From a checkpoint of a small transformer trained on Wikipedia.
Size: 9 layers, MLP 1536 squared ReLU, 23.9M parameters.
Training: a variant of Adam for these matrices, 10969 steps.
Each number is 128 + 24 x the weight over its row's rms, rounded and kept within 0 to 255. Layers, rows and columns count from 0. Numbers have three digits each. The size before them is the row's rms in percent of the matrix's.

# down: layer 2 MLP down (transposed), 1536x256, rms 0.0713, rows 260-359, columns 192-255
# up: layer 2 MLP up, 1536x256, rms 0.0836, rows 261-360, columns 192-255
down260 095:129140123143068085118121131071142156131115125136136156123127171152149132166120112134125107124129119169116162158095132107092151076133110134115170100155134105141146165140130148111080150170182131
up261 112:100150124094102129114129123155131120093140107150142094109130123097142140106157120136156152124121121131144125137140123120156087108129090164135125135187127104092181074162180106103117113115160113
down261 110:106140141152151109143122117116122099104151065147127117116116141121159163144148102125126177144107141098140167162124147139134116108117141182127092077115102130120140095145166125057132167107132144
up262 090:091113128124140135183148127156146147185143137115128175170134136173144130084095203072089120129113128134114137157122122129149109177170119138177079174142099098130132142148129129132101131136146153
down262 090:142142099157113101128140137141125145121099128137103134119151118097144136140153126146197121203143163150115123115108092088144156109129107118128097089098176089144121123112124130119168141140078097
up263 108:156161103140106125113127183150130145111136127098114127136086136168121128135153134141103177124156098080165151097128114126173158108149115156158115103143154111134111141151086152140145150144174142
down263 106:157169146094118118080130109140139118114116118111111087126065143165138108131147120128121111125138107118119125140056087140109123167128157139141113141119143166128112134143091119204137136124147103
up264 124:146177119093092166161137139109107172111135112120159125133112114122110144079136163140093130139158094110133126136109129159132108121176109134197145174132090139094131113087102124154065118170158163
down264 118:139158114110112149172102125104102165122171097106118125190125128128132146117106145121063123167135096087130126111129131146137109156145109144132136142107108161129142101168118098177111142142162152
up265 100:112151145132065106145106171088161119107116127137148120133091115133150149128141123124149131136144131107102092165142099177134133122133153162131099141135101113119124127090127124072135065134126133
down265 098:116104120132134107166109165139130139100140139158151082099100122120134151126165088170153115108153133131140127135082158167182131077095147135071077110141095155145110130157144136118163114165134125
up266 107:123102114131114123161161125149140153161126119107123144114121112130163137162168127100150158134133113105140133170167139093130139116145142121130096172156144119136141118152181147105129116150136126
down266 105:126118125137100140134141078133101140162112114100092116136079126096107135095089165113146122133127143087138146122162115103128117153098129114124164123099143097116124149094122124131127137150146124
up267 103:128116123145115112123134144118123114107104131118117164107116093138162124092165118089123122127128104161141128111155107174141131150115149123147097146139113067109124148116126158112093119140181103
down267 103:104144100156159121103142153151143112125089116058125088097148097157139100155128156077169138149117167144123132138105157106126112143094118068103116117113112148151099128137138120096091122128126151
up268 096:124149116126139167119163146162149174110128120134101138130123139170136155151141124061089110128157090093117119134162114153111158142180195171137153125149149131103112150134115086118175152134142111
down268 099:157093128084116099116113102102113135117120122122141148123155129109129170147162129087136117127110136109122090138097085108118172119105094113115090112098113124135139136136156155158145136153116194
up269 090:077153144141085125108091133129131129164098152127159126136165114151180115108163135112123139089092100104077169121134100192109137147072099118133124135140117107128117143103142079160133162108183075
down269 094:164128118134092124116107122145158147140141069130131134117167138137120133149080129144124139091124138111127104150122122127120111153145119114157138111101125181137079135125139104153116171134152117
up270 100:129153105112106092106146174123131138071131127127118158146093087184156131133102108135148130143151132097148103121153106127114134144147163157130154137109112143136140093133131121144157124131187127
down270 094:150151154162105097099117114076147136072133119116152165137104103125124093131095133128146091140098122111141132120116119145126164141120120172118113145150147143125152136132093124150139152102116116
up271 103:091112112108104111086126102138131158068116108118153175113120150162137149125107128087132155129174147167154105120147096140098144138112163190125103119110158118155159084118142139121161121119131108
down271 101:115142139143123163105136140069101192119134112115111134119069108132126145108126132115171143135068141099149181122117133134173161128128134136135141109128121160153094127128145111127152183155143096
up272 105:112174124135179090183090118137157122120103099158137143108132122170129112137131140098102103092125122067133120153110151165127122121126101137149107175131103100122114126132103136193148115110133130
down272 105:095116125167163104147114095114146154136156118139114134144145123118131127142113135098116112129115151117120145112078147104144163088128140135123153125168187110126131156162098073146122133138117086
up273 103:122142161096132148148172096112100116146097102142143140125122156113124139143096146104168168098095162143122116146113119135104097099139148109143122116160125089123142120099125057153088074113164125
down273 106:118093146090134127130142133125144115140169150095137124169108142136094153165120096119093122119120109170102091122144140113109114150141145140136099108103079132171150081108116156141139140100147144
up274 106:157143149155104156123130188140130127143126125156138143111131077144119138114186122148164118130110134129132136182115103149157099087119131135140153141137122117111064107137134097099154134120143142
down274 103:139131170123159072141121149130127092156162129102131122126111134119126156163142053142144128159094130142104138186121151111104116134126125137096148069132094125124104126134133132120163099112156098
up275 096:154145155086159094140098162160126147174140098104132109152117109132157140105104109123102097105131102142109107127140109132137095144154144129145150156159075166122092141155121098139151111132161131
down275 099:119127131100174166152100121112158115177108117104119135155127101131140126117080093122131117140117075191119130138127146175140108096159150090099142123142097154084141173111113141100113136146150125
up276 098:086103158098117095068152129115105168071117141125174183115121077122106176147118109078139128109164152156122124112150124129150125110122158170118138135148114149119117109128120149102142088119078121
down276 098:126146162154099187112121157112106118143140110082116166137117126111103117119128113118105139139161144099155165126087150127125138153139150155137126157115117112115117149113074120130155139151119169
up277 104:146161128095105121128113103140120118092128120109127141139114155124140138113146110145119149141125147111119117082171157145098124129135158115147084124145100123135173123133088166124130088162139117
down277 102:112122102079099078111108106092136135090182152131145138139126121092101135116150131121111145107117106159157099106123100134114112138117160093131145128143099139091142148108137135140167128187099149
up278 115:131116123135113122127142119176138153129132089089116186137085134114157189084137112120142133092090175133145075150139141122110109126124148133157156125148120096168116098086155137109120133131100118
down278 113:102086122138123108125131164187099175134111139152109137107132106104133145154175094121141080111106132123122136145139124086144166100120148121054148097118133148164080120087128148100104134142140152
up279 106:140135121141152127146138123128132139099125144115151110142084134172147154152120112118136154118135107092131145081146140149158125135160153136137097144127138123102097151136118102144182113157140132
down279 106:120117124122059096142116111120156137143159114109136133144106156153170121162098124135155108108113150126100189122131191120156115103150134125120102124122149149155129125132102134148154146150115120
up280 097:168153085075143174102133113116143132076117068127100122118127136158153190126151131082133167125130087162101117117156105126120146143148152131133133157157082119110140160103100140162092110131120165
down280 098:105126137154140129103157155121077172164129094165150126126153095134084119079085122138099137120098175109172164138089158092128111144170133141142153136096136113110129161126143116093122113108104142
up281 120:165135109097113158142147096112138143120116153107127140124119143124154119137100119048149158097149090163200155154168111156103109145120165162145113166167109135096149117088114137136120144157115073
down281 115:143112090122096207093137111110116121155129087142105160086150113119090120147185138113124135152107105129089128184128099182118088170126070106117105153130153140125188132128101099131142126121114102
up282 098:160132119114147127109128122119102108151123112132121174066124154106114097130179170118146121104096112131132129152127119167104093130143093136151117131154105135129098157143125189120102118113121133
down282 097:121147108115137085132143156163171142137117144139127079172092159142122130108126141127094109152110181131106103119107108114091123123107091125091108091154086146121105151132146118112131150113145094
up283 088:129140115122136157134109136122082127115118064126136135144187144106144133152202134153157128139118147116148155113114086139125112137106127161114121120133147120091118107098145094148151109107163103
down283 092:088069134155134083149159107158155111099139139110104132132057134134098150090128099089108133105147101146164106131173126108131128147159157102075116159167102147110149136128120144128112145129106148
up284 110:117134115104150131106111142117119157153105144126118128128160088173130114070148138158112134117095083127095140151194118146129101158104139126166149135145094114144144122148131153124140102104139122
down284 109:121119176140110126150124113161153146154123155148124156125102110122097106135129115112138107131125116111130165134147119091163126146126118096110120096137127108136125137120124098119129109106112103
up285 102:105127095094151099120126169125161141081134142129137107110084126137112138120138117089162128151152123151118083167104161133106111124169185136160138155144095127131107125140117106146144136122116115
down285 099:148162117125154153129153149143138148160144120155130124138136125101138143119117093171147098127085132122144125112125151108152115089114150103120098095129136120120143107121119115159112089132128165
up286 101:112161131125151152102123142092146144103115123126145132178150142160125107099137143146120124129110094139122109144104137138153089123148120136113121122155105076140178077120097171109145133120094132
down286 101:133150125166116161150139136162109153179103151172095144153094147144120114155166118152185099138125138117100162122134133127168115128128093105088141146125123102141203131113118119145136105157156136
up287 100:135121089085119150160108092153116116127109122138112168093145154125121127093101142167125142075100123149109099129158138133102118108134145164144134171158098081112138118147148156149089104100135122
down287 099:126148156081151119121153146135086119126146117118129130136127111150112114126159119165105126124140098149070175132178135143113144157134120082125168136087124172113135097120093116157108155128112115
up288 100:157140130125172122124128122201117118093154142146132104133105097161118146130143147118108082108112089095132113170157092134137105129126116114173107141127114108135107163104121064084115112162128110
down288 098:176125134108105110131153167136141148116102135149107129140145140122154132125126127106126119110123126107141127133128122122123164152127125139139136145135150117120141146109074118108099127118132136
up289 112:159167098113119111092120143122118123145113127136144099147131159156163120112115161147153104118116122113150110131169114163115168146144119175125150138126139105136128170136100104106098119162153126
down289 110:128135168133100173106188103136133144122151075137141073115103161137123108143123139118181125155122166111148149140128118084124133091115110134120149121048167190132165179150124140070107147139099150
up290 088:119125118097161106131141117091137156133131090098159171134139160116119121067146125154107112099112158148191143095165102123128120118132118120132143136135140122105135104158122115133124123127135145
down290 090:168162114126132132112126139114158118078070125129099134144126166099131149149132148104136141096147141137050109115104099156124142171134123131145139124143140129151150134069140168128115133123132136
up291 097:122192129142134137148153138145114156105105153149109138142124108132174084067132127130157104110100102088163115129148140137156095102121105140162099119138134151121155161142143090122141127120109139
down291 100:122119119112142074130109093114101111136140151128170119109145127153128169134138101114114116123157159139158110126115143140086139095098137075097134101130165140132134131191144177116080116136150138
up292 104:123176151116103119108143135123139140133149133160155124094174117138137117164089167118142182106111156121181102095172117139109090143155148156112112146108119114085165128132125157134132125144170100
down292 100:117135105142137097077126114109161095159101122129111126133146117122091095171064122141124143139080093110115115086116158091126138142104115153075129097107133105104155121129130121132137117119172156
up293 101:134104118142153137138105134190148096098131153107127097110132128156129138138149138118155113087109143094124101115163103154120062127148143140081116176138132113124112120117089164097120124131148095
down293 097:126145094132146131144092138143091108156134101122107090149155122159114134111119150163174145096113156107104075137100134152134129122177108119126102116150133127128102100120097084108114138126121090
up294 103:125142099127162101143128103157113133093117121161111126073125140100123114129107123121072123115103094119153118146185130101122103169098149142154105138116096114146108113144098141097122105117114102
down294 103:141136125119124102126155127104070121107118150106134137171104161149140164144132100118141167197135141136101117138150102097165115153143168071121129141151130136136153126145165081143129139143091095
up295 103:133098150147099162136136132094137111137132079130160127134151129144136163124091138109146142102101121097108124156137115195176125148194144140077149145148105120129126102096164140101147119131108116
down295 105:129133108141113126168100119131113062125073116108145087144085144125154137147085117115120152114124083115104177115172135129133139178139137115114140147111108126132136155097139132118167146120150177
up296 100:137150149135142122170136118100115129145116138120133134114132166113115104091114131119111128136129143127095154156140121138098148157123115150128115123132112081172152109127136153136106084127096125
down296 100:125155166114141133146140122131145124097112156146122141178144138125167143129107143130112166142152177100156137140093087111154183152116161118138167124159137124136108112150142119157122133148154141
up297 102:107128107100165130107136106124123108096134120125135110137163090092144133087107161150119155122122107137135129175103108118130133135142127174122163158115079119150151109144125106115157108130103101
down297 105:129115116129161127145151192104140089166101122133167120127053124100151157102122144116160117102110171115134124095107125155090149106143094151101195104112115106138092123129100077160150115149129120
up298 104:101126133137132131103158125131158128146148146120128178155112119185146115095125129105120142121131114130087091154156104180124137132170148141134074133111160140175116104109134167079120121161129104
down298 103:097121112123084158148135100135084105109117155158124110145122155109119123121136102126110127101129080126145138168104128123119127160125147100133152129171100084158144116155116125110145133125133120
up299 106:122182141098120163124132110131122138114111114154126125100163163129126186175138169058157159121138150155137143146154120131169132136126142120118133109125106140120143137175130156111140111150131094
down299 102:133151092145121065109101140167117114144158122117128106133125104093145105149088110143113140116108127143141115128119150111138084122128117120181143127070137098094130139195136132090147114066119095
up300 104:155165118134091131107153109121142128119160109108144103098139114120155117121163165156155150152154160140179095121126131126126156150129132134118186143134148137141173158141110145127143168136127099
down300 103:148173154084112102155130132068164151126096138122115099115132111102116129116120114147120116138152100125134106140060092117159181129082127148148122161128145125111164124128144133152122114151104088
up301 096:108126127142140180133149119160095130126121172099125133103117120141145126128091148141106163134173114098092127118176149151179110102121142142161124122157189119096147152155091159149150125112165080
down301 098:155118173135124087122142114146102150146090112120165094115112085131128133105136160094167156149127164169082101120104110081115159131127111094150100140108097182151138149134141153131103096132145123
up302 094:139131115100130149153157087166107134076165157135085109132112102147104128150133125103160141141130129116154125180105081144183121109131158104124165135128096127098133148139135154124120118132131129
down302 093:095167167116124134141131128161099095132147148152140129158159109173144125105169154126139130131128134125117139124140188144125118104161104120126093112121083067086105186123134096128117124128136141
up303 097:142092103112106142137081111150140102105129134143119124118137130152132163103176131130089095088098103142121139122128138148109156133126097106119177129129157145133106128106126100095116153147104121
down303 099:110123139163098098078120145153139097120130132124110108099136130140118074128144136082110114113118114169112124098131137116073100152065104145103112140111110139131108114138136134165130143156125109
up304 112:128168111126109131110091149121101119151140161110133128153107095139122154122120163145135089134132136111173071143142096136133177095167088134093146114113149076125070112128089100056096112138124101
down304 106:128115119126107163125183112077118098157170125141116074130116129149135118116112117126150113163120117083139135130149121101104119124145115098054170154061129184130132142133110158114078147169078129
up305 099:109152133125148112137150187148178182133121132091111124109149104150125151118110138122120115090110106145118158093170148132138104108120169134109131138170071126156079123120141089094117138101133119
down305 098:124120145104110147126094181098130125135144134088105123107115141104113142113127116161146107106122112148150153122095135124156087154159136127104102136096140153143136176133068127113103143113152136
up306 102:118113081118121133106114170105122163102095122162142143141179098103145137062183138111143121117106153100151109127148110117137131104128121123123134136096075088148130125084165120145130137167160148
down306 100:110123155116114104182139125080116106127118106148171106131105145154194141105130119168154138126126159160105170135184113150150151149097192103181113093129138126109141147138185107100142114143137114
up307 098:145155129137110145165173119157097141138124139108177132143125111182114114125159113120115135095114109120174117102200119117107149120172149184148120111122119118139109126150162156109135093172150132
down307 096:157115131149115118135115087113111148168114098140114098149149130135165118118162171127130110089100146156127127164116143127125120110073136073138126107108144161125114137114122155124144123137167168
up308 100:085167098085133130082104125130122136140113133142129157174120126158142172124149150070135138127144110122137129115194108111132098095157124132149103171133136128109116126121135138121070140112131122
down308 100:141117137123137092152087110095161162145118143105138134199166128089131149089120142134109122111140140174122110140147155098140142134115140080152118120109146144184139132116138111107128135090088127
up309 093:115126123111125120145150147163106096137115134142120109090120132133127130123108121154132154154144145153164100143102136137139071121107111168136114155090127133139154082175157118139171114121144119
down309 093:129131161138149160135139157120133112152097171122138153144127155096186149137118173130118120121145118095173185117138136085088144147132132118161149117156133110118098146097097141162147149152129147
up310 110:140170122105101119125118098107159118084128082112126111099137108106121117102140170107102183117131100090131125124139111156144118097143097147150104147146139095123117136122154131150124136110118130
down310 110:142162115161118135147106135141154080162134091126121121105161132120126091129107125162147127172134138086094162109099128145092126144128132121157143106105133118102135152150126089141181158083131164
up311 104:097153093110115114152158114110130133111133103160123134102085153115125125139152171091120107087131106171168117121116151155126073133152117105186119151113078156081124123104175172111105142140123141
down311 103:091109134118115161158138124119172137161138107146116099122124175124126118172123133130150119156069136111142152188145127124152146155151162128128100162131156142105145131112133129093126121158090149
up312 103:097126121142146116126117172125139173112145097141123148145132169119129120128102108120096145133148150186155102124130181138111144141136112180117119110139085106161127153141118141148172147148086138
down312 097:105122123109173115110110134131167152109129106144111133164132091163161115116109140082184146102116106129139133168107134104094140098114147125129137103133103106140075167117115176145114108136107134
up313 110:148137100129149113143120144132104109114076099161141105117119119159122149119142132111125087103132163097101103141125098130138105106175105119128135144104106153089115110149120145126132129137125144
down313 110:103118132106112099130117109107156155138093191118125101128159164119135180175117126152098130126165121101114109132148123084123114130161144124108157094105149132110118129127084143150095151140112159
up314 099:110094120108101136169116094151156110151155150152125120147157137157126154110125131129126086076100111152132125098154158183120071128129077156165101154149102119134083135158154136098160090157093110
down314 100:079163135129141107127133145118151112180150125088122099131182135143133119152117162123139095143109147098107105144136152130083108144091101130150120071136141129117109176133106165124109159109089132
up315 107:125133140158175098173112129130144148125136101109127115137124113173117159100138132052127141126119119153097086123144146163139121133170153160108148129143125094124115153142156133151080118102130108
down315 106:168131094114126097151108161139088175108142151142091152116117159093154133140137115114154119112157104124162127125156153088139122127146118092101115139126107156176098171138084125146090173077131127
up316 092:119113136105153140171177153137107140144134123140086106125182130144143146099156143142168106116149126155130103125131079160105085138108122107148131152146091144109122140142154126123122111101152140
down316 093:123115156125141116127165126106126117179105158080119140156126102112162128110101158077149111145094134099110132120142147150136105140105147125159142131151127124123116185096159086100089144164102134
up317 097:182119172150122137127086162140095134137095139084098116160105117174155112113090146109117111132130102164101073102154107105109083137177103148110148163122087127108148132133156139134140128160127086
down317 098:112162095151115123146170087140125156106134123069172096135161136120099121165113114133115161150137121113186148143148119111112144115128109141144108130105122123153100183126090131096117105092154122
up318 092:121167141100159121127083137120114197127148094111179129085153132117138159156117171149134160141083105116183166081170168164131129147115133129151123122112090131186146115154078118116125127134149103
down318 094:136132150137124118107135106110200121134109144125104137145101142156125145081080147127136121150110125106033137127153124111152142164137120145128129123134107103145121154071129156129119163126126115
up319 093:139173120107137134146114082097093123104126118100117108104105166151138155101112160136121124126080106128099104139136127165095113116135107120158094125183129133108122169104122101158109117166107139
down319 097:113114139207131131151143147154136143127108122116143127162129107146086110100125084140106155163146173119165167131108122124138103126159109154133138130080144163113144126173128135062143110114111128
up320 107:166152127135137079101147149109131134168118120156154143110119098148133135108147162103101178120145167105139084123124080123143120131135122123157126120129119141143143110103139144135143106094137102
down320 107:093094167150138154133141123125109138135121135162142132142105127117087139103155176136111162133184143123156131169148125126169089118159119132158117112113117170164144140127066118181109152112105090
up321 098:132114134115129136153123149127133136116150163182111123099092151095115170135115142102118126105162099125094121145131079141152112169131145132127158107103147120163071138087157164115130096089108123
down321 094:086156106107102143175162109188109145169124121093137138120134113129094112078129113123104111147086119080141125113136140109095143149136082143070130156130155111076112129127109134121102092139116113
up322 103:075136137112099166151123135148148141148158138101116086134145123177165146134114141106144170131129102088155091130167139145134123150174114129137083127173112136114109124127085129107158118141131082
down322 107:152157134111147095107141118113104131120109148166127120124112155059115164110117116164122092110106151175130132118106110060114085118083154116130162137093125148153142108153118127128077102126125131
up323 099:129105120151128157102107176106065136094106156116077105119137145125134149152126144161180138117137103145166133115109150154152135133150140117175121139137137093141087126097136157115144139168124118
down323 100:160125145127138110097139096121099094140094151128160100121132138145123173121186112104158107122130122136125110157150107140160162115139157141094125098112139138162100104094116154147132101152130098
up324 107:118123090127136098196173124179121183094128120083178128149126127121132151119120126085129118102121086107121096167136060145165148130156100086130129122152093135130120138126167160143169088118121139
down324 103:160127162076137111145129132136129097130118125101156144147123120120122103128120125126148124117137142125154146091109121120135122119132114135136140107142160094109130153135140137144099146135113150
up325 118:139135136138125140157166137106169100152131162164160165140118097135112126096098146105146128079127129106179114103115111203109107151110148178143143120133092128114141119121165141101103118154087098
down325 112:128085133116126109126112153102106123181156150145145103112109108133104130101092181118142129119080082139164163120117117155120093129086121121143116142095097165132140126140106157115127141130118121
up326 102:103119086118119131129078143156121119080138128167127114146126163142120135097106126121123116090099131139119114126142113132102105115130118108172140116105112093162119147115202138087097127125134142
down326 100:171094107121171074122138108146155110153098115122121106135125151126086070083106106132066142140119132128098088075133140110102096107113117106116115130120154147119125128120118105128113182139137126
up327 100:101156106083155146139124139194173122142117071098092145112116149121133143164159174146094094129145122162099139108158112150133111121128140126140107175129134167088126108145137159159138139172137112
down327 105:101114158149137116119108118127114167158118100150102128151133159144107141163148130155120101106132117193134148121083140114149132154120148131105106095111105148087104129123140111181136113144134108
up328 107:155151111111082162135156164125127132169124083149149115120124130089147158107125174148081131118120159105100084140147100147117078142122141118131109155145149121147145084129128156150122112127129119
down328 104:108098180111090115145117092128169189131172133084120138152110114161123129167134133133118099170158122144129117136129146190147129124100084141098159123103149133140147113121132132109119153146157129
up329 100:106135136127093132119140156168101130139124154152123119161123158131123184083074210090079097130148089174140143135157086133085150094151143103125101127150121135114102165106148094077147145118148111
down329 100:078122146108139095127139145132149096109094135120122149154092082108123097102126127092176126146133134117102161135106114133136082134135083187122134135160152147126137153137130129129113131137136177
up330 101:104172129136157094137127109176112130146098124119127145157099138098163119093134110113170141107132080140156156116126141120150150141147141113124117161186104063163149138129154116149120106129138136
down330 102:105124124152158108127125097154128128106130129114118101099135130087114119100114120158154140144121113175164114158152152117122106145094142097107122091113155123144096168106179171103128094164122177
up331 104:151139119149128085158139172150102121087139140154107129118099119155116151135161121152112096115116061118130132111138121110139143118120132150120113155137143127121132133149158111060155093160116072
down331 101:128134118113098112114102094114119091145094119128115123106138144121124107142094148103128147176121150112117119109168137092105134114080127109098146171131142070142142135115093165100103110157083154
up332 104:115161119132170136132118110120133116125160136170180142114113127107108156100145115041117113114099113159126116120144172139183121127132142148143080132128163126142138117144126158114126097132116155
down332 103:170118122138139169170138164134137156104131104124143168131089160091171111151155133122159100154108116120119105142118148111138114129125150126126105111137114120131149122170108180160123130096138113
up333 105:122154111127108112103100101106163137106127117101126155120091161121113147123135142098069143115162111102136131136186126146144141117140114136154135161131100120176112099173131131118162123120139135
down333 105:140098106126111162150154126090155119149123127105095102150107161112127127123145096118126120089153108147099141131164152116102140139121158115142090093119118165170112130125108167088142126107127124
up334 095:146149137109068142122148158130148125081138083196107124125134142125111146099109117129125131101115151116115138076106110148075149125103165125119171120101137114111141115141117128132105121133115106
down334 093:144087097173125136130099131164152140074145082133122165084119105120135150128143129109131172109135134102179108115136102145143120175161104161101157097125155126128111143160117154099152083097116131
up335 096:116135138096126169121088082157104138152153084146094137137122116112169139132119160131135113115076154113198124104124130160120128133173117158112150129116104127142157123134104180114108135162118134
down335 098:120104104102083106113100127121150110118123137132153098099131130126101167116134126118150140121117119067102094155133156116175129128118100130101102102102115163121083162068115089152101107155093120
up336 115:171164095128111120115116113138140132163123149157130149127137119153144102137140139118116178145115118145162085119158128128107144089112145166140094148149147133092180075105152109127127143148135143
down336 112:134141098124128087139123119099112094147150128151089104138145169157140118106090112131141173130137100142152144132123142081144096124122141117105122141135155151089109094125178148163099163140136151
up337 098:118148126081124123154148108171140157139143100145151117144179141108109121115112121125143125101138124150118148148156159159147076115120113133168137087109088111120094157148134131109117133121090130
down337 100:079149127106114103078088121098142122132149108139128121137106125157130120119094141104151144108123101127119094109127142176122115167126087165145130101133112145127120131157110141147118112080153127
up338 101:112138135143170150134110154148157122133085113122089103098139115124173126158128088133125121117155119141188095142169188105118141113145164134160109153126104089159132140118116140086153136128117135
down338 099:146098184134139104148129106121101103120097156121158126076103127137122149148136148116142099121150131147117140159131131108098106137112111120124112112101116102128140125126104122165126122098109094
up339 102:114141149120144150125113142125134143090132132142083146105137138132135170121127087144156144115128168158148149140120126157098133154139127120126086148122099106142104136115102133083074098127093169
down339 105:105115150130159148108104103124086131130152121114135113161107117114123173125117087124108135157128167145189124104137139120104124127114153114130124118105115131136130088188129141164100110124099151
up340 103:122125092132132121154143114162115099114146154105178081102176124148119140088144207129161110111114120150119116141140178134140086113110118117180084188142137116096149118125137140120150121105126137
down340 104:101096125152127120162119117143167142130144136105107124116113097206161135140124128055154114110109134133152129146146130086158157109124107114133110123125169158122151110096122151116128169104152093
up341 100:141172133133121097121110121120105174139126163145147155177139152113119159098108113155096140122138161134142095105199125136104140141145166113175143122115118130090157124171155154080138112167153115
down341 097:123125112142118116115105119112149125158147113157096128135119121133153140109104101115148139125086114116129112137143130149107124115134135152147091086125139122117119158145133130070105151125173151
up342 086:127155127122172104142111084150150166124170096083132143095127142109132116131118149109110104087147141075104139117171127179110092140104131160142137117157103121134147122155178137089116132147127130
down342 079:133153117148092153152100154128088115098073041134112173123155119137120156150152081109195130129115095113160095150175111124132127151118164134133150143165122132122132124091111135071075110114163145
up343 110:139107083087193131158122139171126138114086127109166127115133102127125123109107132120136089093124133135140105123137099137131103137131134108145147126120150101103103171096144126130075131164115139
down343 104:109139120135142086100141102131147128134100126107198124151130097161136132121116146096100144103077152104145125124154142125150132136137134169113173089099114101126113142132122130112129121128121137
up344 104:085166146130137120163142112138142171143133099106140153099117123144179143083135172105142163145095139118110136135191119132155118126159117109131109132140098166174162125168101128127125124142153143
down344 099:117114115104110152126150136124126109119108152103125116142122107134147101100091153132098111150088147116063140086108141102130105110144085090123135108142136120180105128111085153163106164134144113
up345 091:114169162113113120134093107191125130110121101108112135108154143132151141107135081090148106140157153143158082129173131153107120150129102170157132141117122130143140163061133133114082100121072137
down345 090:124087098100116142107108141123135132159132139127142152100147122139126141157153132119129144118123106134125143084141146119084176108106109109125083117140104182098148116142121116103156143062118119
up346 097:169139090130126121128129139150146132115120079126179112126117144111134116130152156128116129127155083142120113108160103146114066123174142104160161146157140152108139132142120120137108150142117123
down346 096:165153101114121123161113082145138132132121094117114136183121136112101118163154110107130106155128104133105146106113175140147141108143132165130126102172122125108133125123091092114107127098120131
up347 100:131141173113106148161128119135134137108121135137119126133100106121113138077144090099162114122101155126130111105092121150086143112181155140127111133125150109129072100155172087142130110100108142
down347 099:109139152117121174142106118120180101115139077095111169107133144135089164134176113147163149109147139094131133139149149115135112132153127134109149103143184116136181122094127115141139126156096117
up348 097:162129134139085160093165123134121148146161134126176160142126132139147126144135108063098110152162128148119132112130096172131101139105121115164152145123143119089067109116177089091106137104110126
down348 099:098154144126107106138150081131138128128105139117152115143147091137141140150184117129152151104197127165095116131145097105139146135099097093126125126088167131134147116153142122121099125136169112
up349 094:145150131127121150132136133151109099161119155114179146108121146161107191101142128106091067104170138161080135135134133135109118130126151114146142163150143098126112141104133144097105120098125129
down349 099:106100093146190172176121110150092108141133117080103088089122148109106102131075097141128116090154114155109138129081133120121083135092084124141110132096114087116116095150081138132091167126130110
up350 108:126158134120131119130097170147095111135149113136128133124144131163085145119131124126134107104089083109126136120136128123103105105139112116128131119117108114173106104110132122113144104097142110
down350 109:092129099168121151113151147138084096143160121093140104143124117127124165139117109122135083141110120113130178096122131111109137127136153116096135122157128131108165122124099127113140117149129128
up351 091:176162120115095196058118087109091152111160127092101122088094142132139186107076114157110112108133111111120105125141158178123112114132132125112127094126111130124128083112158122115145103175123067
down351 098:111138134140128098132139160107108133143116116137121136108139146159134077123179149127119136139072136138101171095150120131130147147143109124107139173152148173102143154158109089120142154110142165
up352 101:126146144128133155168131141100097153121176148125145149147144117131122144108163127093146115127141144145108128073147116151101151123160116110177118100137159114112108153135126157115113099108145134
down352 099:135129152131135127146133139123124135114164119085119121123125036133150114119134145123152141162121174159130118128140119131108126093121101103138108152149146080175141204104099132135130114120113115
up353 098:116160110062128179099098115126105166115143119116091132122105108141152115137114169120088115098128046140125145142145168154152134127133124108141117132134093101124090134134142153129129128140164109
down353 098:158125152102119124118156131147125104136174112115143084127134080129158131057106160138101149107176152115126097174156141152115100146101098130137119086114104106145147145149117165128121104124109122
up354 104:133113057139123133081156111125129092147120105117140108127141126131135204144130174103070100079150130139155134141165140144155143088122159121124137131144137128125108113112168119131122161082116143
down354 103:129135101141096128128090126143140146138106143154156120141108116173170172138175126082118103109188136155139124121177152137142160135112112143122110127107151075160135108120136161122098161132103119
up355 107:114167057129124125117116119141086157109123117168140161136115152117139146080152142141112156090114187144133108101126142109120102104152155104173175121127079110134142159126129136141095134134161134
down355 104:141124096127111111119118119143102106145081162155137099114113102146091127102101132107093099106118132127110112116132141088121134143100122128122126113114083139107101165151148121150122146127128147
up356 098:110166094082146118116118148158095147119166109178108164117105101123117165137149134072096093134147129157128106151138137127153128123135142110167110159121129121141126121114154109092119122090151138
down356 101:120130090109130109104107130150180131168129158124161096131091093118111177128148154121124120149176160124105148183135139124125137152147136096129157115072110138135139120086196132128088107099080147
up357 095:197127114102131136081131095141107113119088121162126147121122078089149150138122143123108146088143147138118132128130097149130125153138152143117106147145143136149112133168156155127102138157134155
down357 095:062070080141105128111166183143088154158155124171135124117157151129109143143131116115105102086145111141110123100101160124139113117116113132126123115174146120147124137117112122173145157177124134
up358 095:136174124087108146121144127113147146139098111140102131088178121141136156102131190115099111089082086133133097144143119200094163098104093111123104114138084122159139140101102124156144128170116093
down358 097:135113130122129108091085192110125143148132120152134110143135119118113128183116130161080116144104128091102164137099163111125107154113130140132142129106156139123153142142133138152125143149145116
up359 091:104136126149111135143158117181162160112119118173121121105128116101147107111117149107137121123114090113103130126130070110112099151099119150151083154147137112113095137160145093117115092138124149
down359 094:153146109151091086143154117100106106175082058094100128162140100111109222104144129101128135144131128139145135168132109124132158144137083088076172160103102133129164121124141148135117094111113142
up360 094:102130159135122115148133138141103125148129102121146135064138144156141123159136153115128125145126106131103140128117085143128120130145117128121111110133092088119139160098126130106099118135159158